Weights of a small transformer language model.
Size: 16 layers, width 160, vocabulary 8192.
Architecture: biases, tied embeddings.
Training: a variant of Muon for these matrices, 273M tokens.
Each number is 500 + 40 x the weight over the matrix's rms, rounded and kept within 0 to 999. Layers, rows and columns count from 0. Numbers have three digits each.

# layer 12 MLP down (transposed), 320x160, rms 0.136, rows 213-233, columns 0-159
427506482531507549546480569445512491506560477507486525526514494536478487459466495493469401486489512528480526529533437548455371510604512546484512439503483539511550549565473568528499499506458529481419504472489511524477527459468603480542464534562480506454452493574483497509499445502569520475538552516512563504566489504456518476447447474504482428439501500516431511512464520537510516547507480565449477464556541425476481446501461530519456498553440514407519572523459528476510520577501430
486468525585565553462489570460504547453514520516515501526491510465571520525421553486484468417600539438524442539442513497478511468542477465483476448497474510507533504517516490514468527468490531532522507475441533500490558510516542461507475501598528445452477478497510513462484476467545511476382510521531530530509520469461552470498487525470555489506486495472533552500497514492484557498493554402502521527561522491434479510466478437556447540526500444542516501548460524374487514407567505
515492541516522561547506500547522510467538563472514505496503460501535561482522483474474536496536413467475509522496521494486433573536421512474517527462481507520482440420530486591500507431501499501501462512529521551499510504535476492552492416544497483403476506449533492485473510456526561485498447492453569490535512414518529486510576496588525493410457527568510479480445498525505435439514517444558503514458472463457515497401515469529523493526519493574518512478633457557513525476513431
503498491494514485476533566472494568464526533525415507495495550502528525510482379520478525480499505445498529563519466512461493513564527526464469423453571484556524487477498467513531421501558428503508496519489468506512528514548511570487379458472564501504506463471578523476542468525537440503522532494506503482561525477557573515511500471518464489484542417503497481504552357442472494479555500559589474456513411571551437461534469503487414544529485519481521490516498500442528537490473564
514490532525488533451506507510447555525479374526482494466502457506496532578515457543569577554508534499522508505510373455503494451523516543542527548461433454526463474524495538579537581550538457510455495515544505463500484521604496531477503537538511433488543506506547464481483494498560478546495502492538456577492521452492484411468502446539513464463440378490453494527535566401487543519526450425496501478454584555468433495553528550464516535481474550495434436394530528511515485509520434
552435477528516498508469464497496495497519495554420487519572494516490541543493496430497489502415595591499449521518504571412536593463568543508469534489494495521471545592470582567444470584454465528414545568493474480501499519503551500469457524506484450411473491461536450464533460519562475458517483503448584490476491408478501448444446488435525514490530512501518467515484446547509455501536531434545476537531542547440545498513517468487542459533516422505517516520477488510528426496503532
440443498481446493455556515518446532455477569572520534491537461491480539474467504561454522544547544445444503534479592454436553487461498593499435510458500421448598490540514427511542478587541582467494457548457494564492521438532504527427546501517494470454558534498543493432494482472484500499572418445592559507467479477585486546540565471490473500445589527542479482517489466446530534543425487485458549479467502494466485477487522499465507522508494432459508534563471430550522509474503540
472594541465494500562546504520478473444497526480524445498485524482562471422487490477497537490436515525488474496407503461509501441540497522526461540552571557434449510533510555515477500559526467460495462470497497533483528467441520443508559553496501478520502497581511546487490498484497480470556502572545416515513482520503476490508488488531526495416506549548483518460474474490566472481476476515464520497414430488447552450445507554524536494454475490512540465529577492509511412540520550
584515458522479545519467486483446560543493550542544470518469516506554511505474467528517531525534463486491509467490501481475423486473474518527464577490415517515448543491464584429517495546421498479393526437508519533440538452500478520442507492517419509463483407485462510494512476513427499550492458573469517477456515546607502453457507493469506542530458492501534528563592483567529574469421480508481575446465505445562507524479513495547475487519573519470540473455484503498506502563523531
507525500463478524519480544611491554448570451499500442487543478511487573499503475425573428514446453486562468534510491506483468470536481498630527475467522467443457521534487502535491460566485481566577513530539455514516434507525478504580537508506468475488453437440555497496481526438511526449560561518413558478460526537478513509516439502533478495479470481539412513569553406414432534486461640480545519452499482548468470453513501514473478523527464546511488508416510518543491548548480471
598493554464402494575418494542512550473509486485535497549503505472538508485482544459486463503498515485431479511485449497415482459527388525584452504456562566541448445481480544495502500451510509464486585527543514480571468486519491541430504513472513446466543535524516560497584453494503437486434510470524548529472481492504477548587477565493460562508554458463491476492444428497596562543449555440530576542520428427510538475522469486540555435497550465449489547507507465496536513462490477
485557419526468522540442500464519468453529472434487480498539574544561455474533463482471497529530492541485530515496455508467457453493541514536517512446570538509446446478522502458554602477511420493508450501482491465489458497491471594420409442521491559475506446526541504546507500477488538456500505490422538500487512541529469503532484555537561447559424518492550508435490478487524487502505501557527495535569454532471518503528533511564507558497429457469502517437504487530556552492541494
495493544487566471445493551519504572490457488505457513547448513520451508520549529476512461489518525535558547447485524434439464494484488512476496439505486574485480494510481476511548453447511565510501484530508527550459536417471498478533415482532574461475476504523551480479475519530498483492521480507525455495453553487455529494583570443532458460520421424460507399480453450485527464607484569504514554519539441566473525524570431471492589565487521560542511443536425547472452527487480553
566455538582537496488522457457504507508468475572536424542495459563460442554570477521478509471540512471488505423419482519559512521479493518521461485491545445452520449516473467535521479476512510430460438527543508573497491589530558507483489503520505457552537497460474500442541502458558526532488520538589480568474552494453563567503471512433559474532445502505454482526474583525474554478482446499467470437520477439459510448550458556498547496474443479550473501506529486457526533484475475
486504445530506542538492488517493480513496495512514469521482428561516385560496495469533468507444451523471490525481461456511448555540535429483489488472504552526506555499474507481374493460548523533540511440488501486435526517490529464605481490555475481461462444503569459525535498480439459531539426529502487582536556460526476502585578511549509539498495464404507602588478495499465465504441470521411541471471464509581487508501530424540524474575542466493462476451507488543580559525464500
542448504541466561586516557490487478544496483521445535525499522514514472552483504468460500429502489527517452595471499521406439565430487451481457459501479527473515502501464507481486511561537517516525554429439526500493512503415554515557472496493565524470480501525488529475521499506473515441488468545499619473522506450535523506452504511516544542422474497562435536515474482477470537425546497492500423472492515464506449529437474449479525487460572584479537475515506461525542450576500570
445517550472554494421469523454558453468496515545494526489503563557512499466518472443513546487450538446510504545464517539392477462453478564462488504534424492499492570580556538524490589460510517593468459527485514467511458432418504480527524529487520506514482511527516547471466478434540520471555562529493582488492496442490587496478467509528564522483503524536544476481560524508523438510507475449564457511449521509456506460496404510512520469489451513548531480500507526474427478540498461
562483555519554481550556472414521497476552473455489517456436532482472523513518454476540510531503511528551500514532535499461559526549469496517497443511455559472569461517517520479556449568501494480519550529423482451514483497534494436508486542484522466531501498519532452515526485519470494456472544542529451466550451498539509566504536463521476488452467495475538423525493385557576411463577449556498463550491516487520473478502404494410523526460472512536489518485486488511496492423522510
505442475544475443481491506585531512490513455475523509454441482452465548560492529456495495525415526609557433515506500545462597518617517455500483474540496527469495488491448507497538513498501578482503481573526501527501514521434467524488478562478493406485530481499511516498438436481499486499578452465502475501541467462504519495477529522514501488486485475441570569544502521517523512538477492484493591488389454590537472515529482523551508522521486529524470450406465499516466487487479507
520496538516551413532529590416438507548561542475497558525548511548441519491480519463459590433510526453489563507446511459474557434505576467527545499511495467511523448535482556501532439499527541451501481471527453483474498605511539493536519489483532535550529418597491504484432457533504498555486473514517534456432468468514411488376424533454544444400487483449529450526500550477466490454494468512496475501464554504526472498480505519433514460420583560526487497526562494458570494505536564
401575514440538499460477555367452446510531463579577545506500469552541506520450512464490559650477510579601415453550373534436484524473416412515648560492422460452466471466515532585510512431529486547540527457438537581489507473575529551503502484617430528510555497550461488513490529512521477442495543510469461541546495476467584579378521611553535518444407453418428535535526591563488439456479413527496508456485398494570427561449504485557479526545494417609353386378520447437493564557519641
# layer 12 MLP up, 320x160, rms 0.253, rows 214-233, columns 0-159
487550502433453468522468477506533528455483502479555536451538486425529518430443491580486426532517510594443505468549515494430511468442540434447551510437490484483512451483488481538525537461458542477489529541493525540467474431449491468497552471525505455568507429433467515499574517516547496533551524523534506523475508552512472549536480524541451537487493503518490439517542489503528544417462588503534458536544507569552475400461540552442522512527537514523544519478561428498512499474427444
456508431537526457512523528459421466547429526475469444522547435506536473525494463437463479438459455526559472489477541535458449505503581496459540516560496523486454553624530482460445460460544483601470582429518487527423523509524503517544544566477506547492505469541498531433507512458530566526461503543529546447453512478457450573492536475494545532474535505536516492473496527462527460467471452497462498562564553464492499488491479532477497506499547480454515485497529485567566485433490444
567451489527428524496537561477511462488486514495499498571531473505451538528433558427515370478521521551509477531531554521491503609546463504481416408461549439514472440527537500537431454520478554506562529512482362464527462519487564535531430503466589444546499546436524552521546489539543442501389488528527513477545596553504511462567382516508491514430567453460503471453448471463526508556574558567525459499491497463433515496509566512512559406444507487535463506519560493512480480444488499
483524448449443523445477478565488481483552446502562515430497509451561455420513433532496456572538465480560477506578498531538528424467558534460527524481531530507535483502422478488499482503468535502555541552480459458494465501485506480517550516540520481556461451551497513560485528476557547514508449425488447550498483563436477454489529524532514532505439572449543553452554487472480469518626463419532490470510577440519502418486505506544512421495505502509501576498502454504532522526529494
490512405504576491448479525482511523475490449473493475513551536506396509488461421500519488543539507472500525527504450451493544499541499512558508528515541452512485471560539548457497558482546476506526500583513455524470485490539472491476482569497521488531443500501506456540502545487473513528463501565534481493566532506551500497558493448505493532534479411476434460533451484537546521592481517508497515501501459506419515534530470548534585539446479448455471483459547447472413413530490491
512501484502427549547468494498511421528542572550492539411540526531473508515448445530483498545515516593448515506505493512463466496478511459466501478533464583444409549612503495544578485465450478453469546504509432486534460392552543514524555509480530470534565480489485461540438469513583499546535497498483460437494504456491518493494555463462561548537418567548505520478482455458533469494547469431520477430488518506536570513476490572506467427516455509521473523456438466589556497476438447
512452476461542512455565550499532518535552547554511438498535494435481512507494508512509454556536469490463479519477479576501537520480491452460428495540568488523462552556467511488487515465489479559493468489484443476516545508486590459508476529504488499504524564575564539478450495473566532437561497508451480432507531437528462473451499520496498505496461477457482464544522527489505469573526511491563513585493499512464528471522515505457464513531487525529457479486496473425407481537388455
544461535494543476470420501488495575486442606399520450498498458487566509494454526516515555550534515480537472445496485495529588520500562525469509464474440512499570508492509477476497409468501463459488477431563436521466490499495499524589432437476514495594493508474523521445435506468469489498495497556523510466526619525503499532510488544466548505487491517441495531492490512527494512475533476502517566471445541515499466497515491512518557510474531461543504461538513528531499541490413503
451498508495453496473505534456515503481440585493509522555520521578509525442560480488496426544506517576558486445473489508573519581507455490492463523444515417491521457517490493629472457548437542486512461488531512495496445529481487511454542510462524463482508418523512539514505514511485513511471518502607561484536568469510519507456476541487476507491486507498451525515572370558441455421473488463464545527513438432450459479537600555415511419536506483507552524502521519568423509467529492
484556492503531551429479529477493566459508439520507497491410558481507519556461548428422515564504499493550503520550540438463551560473473521445513519482520476573518441503463536456478498480523474476466476440580454508583461484566482461551509471506464536521527505435495473480443453502534567526467496466486521550540543473513487484528506544458557500561529459540559437427485403555458503515595499484467489463453491509408487519419482519450494485532500541525519573479527535498417542476493577
506508545482466519509541522452465546437467524486468518433487481532468553488486452476496455586532536530461513456515445619502488455496503533463498494524439481530492542522561542535539557502479507544438462492528454505462450523467487487512410454545526490464440447542479457538565458567534615470479489506531542523494520471503504476572463482535560489500543580555498446439439574484526439513579490492493453445531475487451460474469472499495564544497503483554526536463482509424569544505512499
475541457511531455518563501482474506519486476481460505503551487556512460438527532482456531466409416511560483595467493514475468533473527500524458569470444500533515499532499563524477519498509553498523516438511558426487455567448474447498484430533430421514480412518488481481554494525541534472465507503471488509560508474538482475518531544476488527493571513502507544443487486518556479430393439499436475509552520523572563532531521492552503473486439452524471454491501552533569525476568498
482514503459485481530532488484502487525510528459573458502506538547471536415510485526519446508539487510518488441449446563450504459519526489513507475442433551552459430518475488460599458576451517455531488557510431564473526450532463494461473525567526516446527419476509558535397559507488536463466494577499455499452461518449581529508460470501496538472501515559563487480501513519569553491497495488525575496542513520469516486429563485525523409555459451514478461497491492537537504434521519
487527515498463495523549455553532388506547529494446511531463505499478517411479515481452510494487564481476493503542548549501540522493543539530463571510543508462436499545505501581529499511460489441539535502510531469409494465410485537465521545528469500518515477513445566471514567478500551507529540502566552543510452502459499550491527486443461508504484454545463436521509515447541467440500438472514544468425482470501494592507564452554516477531455551451438522494518543451433486439486497
443484525499485419423565527501542447486502472515481526519527466474544505470521463464604560520469518493542463560472549544481548517487486577477434462497473479543528466486504440493532453501483472490473509449542504567507490453462476529448528470535458542552565506506497427492573582537471514465438517478510524509462502517480540511535462532546464539494404561462443571474479482462576515522458468506504485487548503499476465475557480421526463472500515540537562529445449490454433563508460525
509543523455441581533478456481509521486567453442497481487396473451549499490417514480553517536468456481440498499499474456534562483421502528556528556534493493509529453479455503483493467503506553490483484481479481573503445441529481439502508466426526522465478529450438515529461533471547561523429473543482459624495492522516549449514569506571555511479474500531515524503545512491537526519463503504486442556512420507554547541491563516471516467502508493511517539554515435497485464412567501
479465499492489469490490508488398476493490494503584482491504543505474525503503544434516526420582533467495527495526470481515561561488570484452474464498455412464543449513552550449494429473468453483470428550523527477431489541493425529538558509482489486550483521499513460490473502505482494546527546542455510472522448528492510469523538510493489488499468417552473583554550503560528523496499528539552466472474528489460533476445523486519518548622529488471489520465587529432553489454527442
403517507413472463473494473492495477470555501527500491473523548615479468460517524529579530490461487417538559525518476544495438489409536501473551512453558483460516487494558547558495527449500481451458506531484498461489481488503534521582496506416487493531496612486506520502488578508488559474489559515535431507587528472519526515542446439476506481442525507535521485478509467464483479472486464476489450482577572528518531477467541520465519493530540464525520511453511523459517520449468509
471500483496515500522521487555581416447504445523527460460530515496504524507491447470446415493487460518488463498538437521503511562453483518487471503512465513455462568489571516510494504482461466569533495543385482513518498485477469514473523480467492486520494486486540485598546568512454513523477494500538515504530480478530521505523513484530499551479428516530456537461513445551488509509557522533512509477484504518467452493538537465493541564548440512528519496419487513534470481549510466
497502516543555522471421533467543395588558448486455548483538479507421555542410545458473532529459577606584311472517494460549502552530415520487570524488516487393455425494492584456427577481509425543575498505438601530440547613491473490490510483620377485497486456451458462501500485389523438418491547519518535549551527544515513564428504569542502487433458478468434477544467534569520544517492399422519553585457465504481485501543514495568555519476561444565382434452577481493552485477468511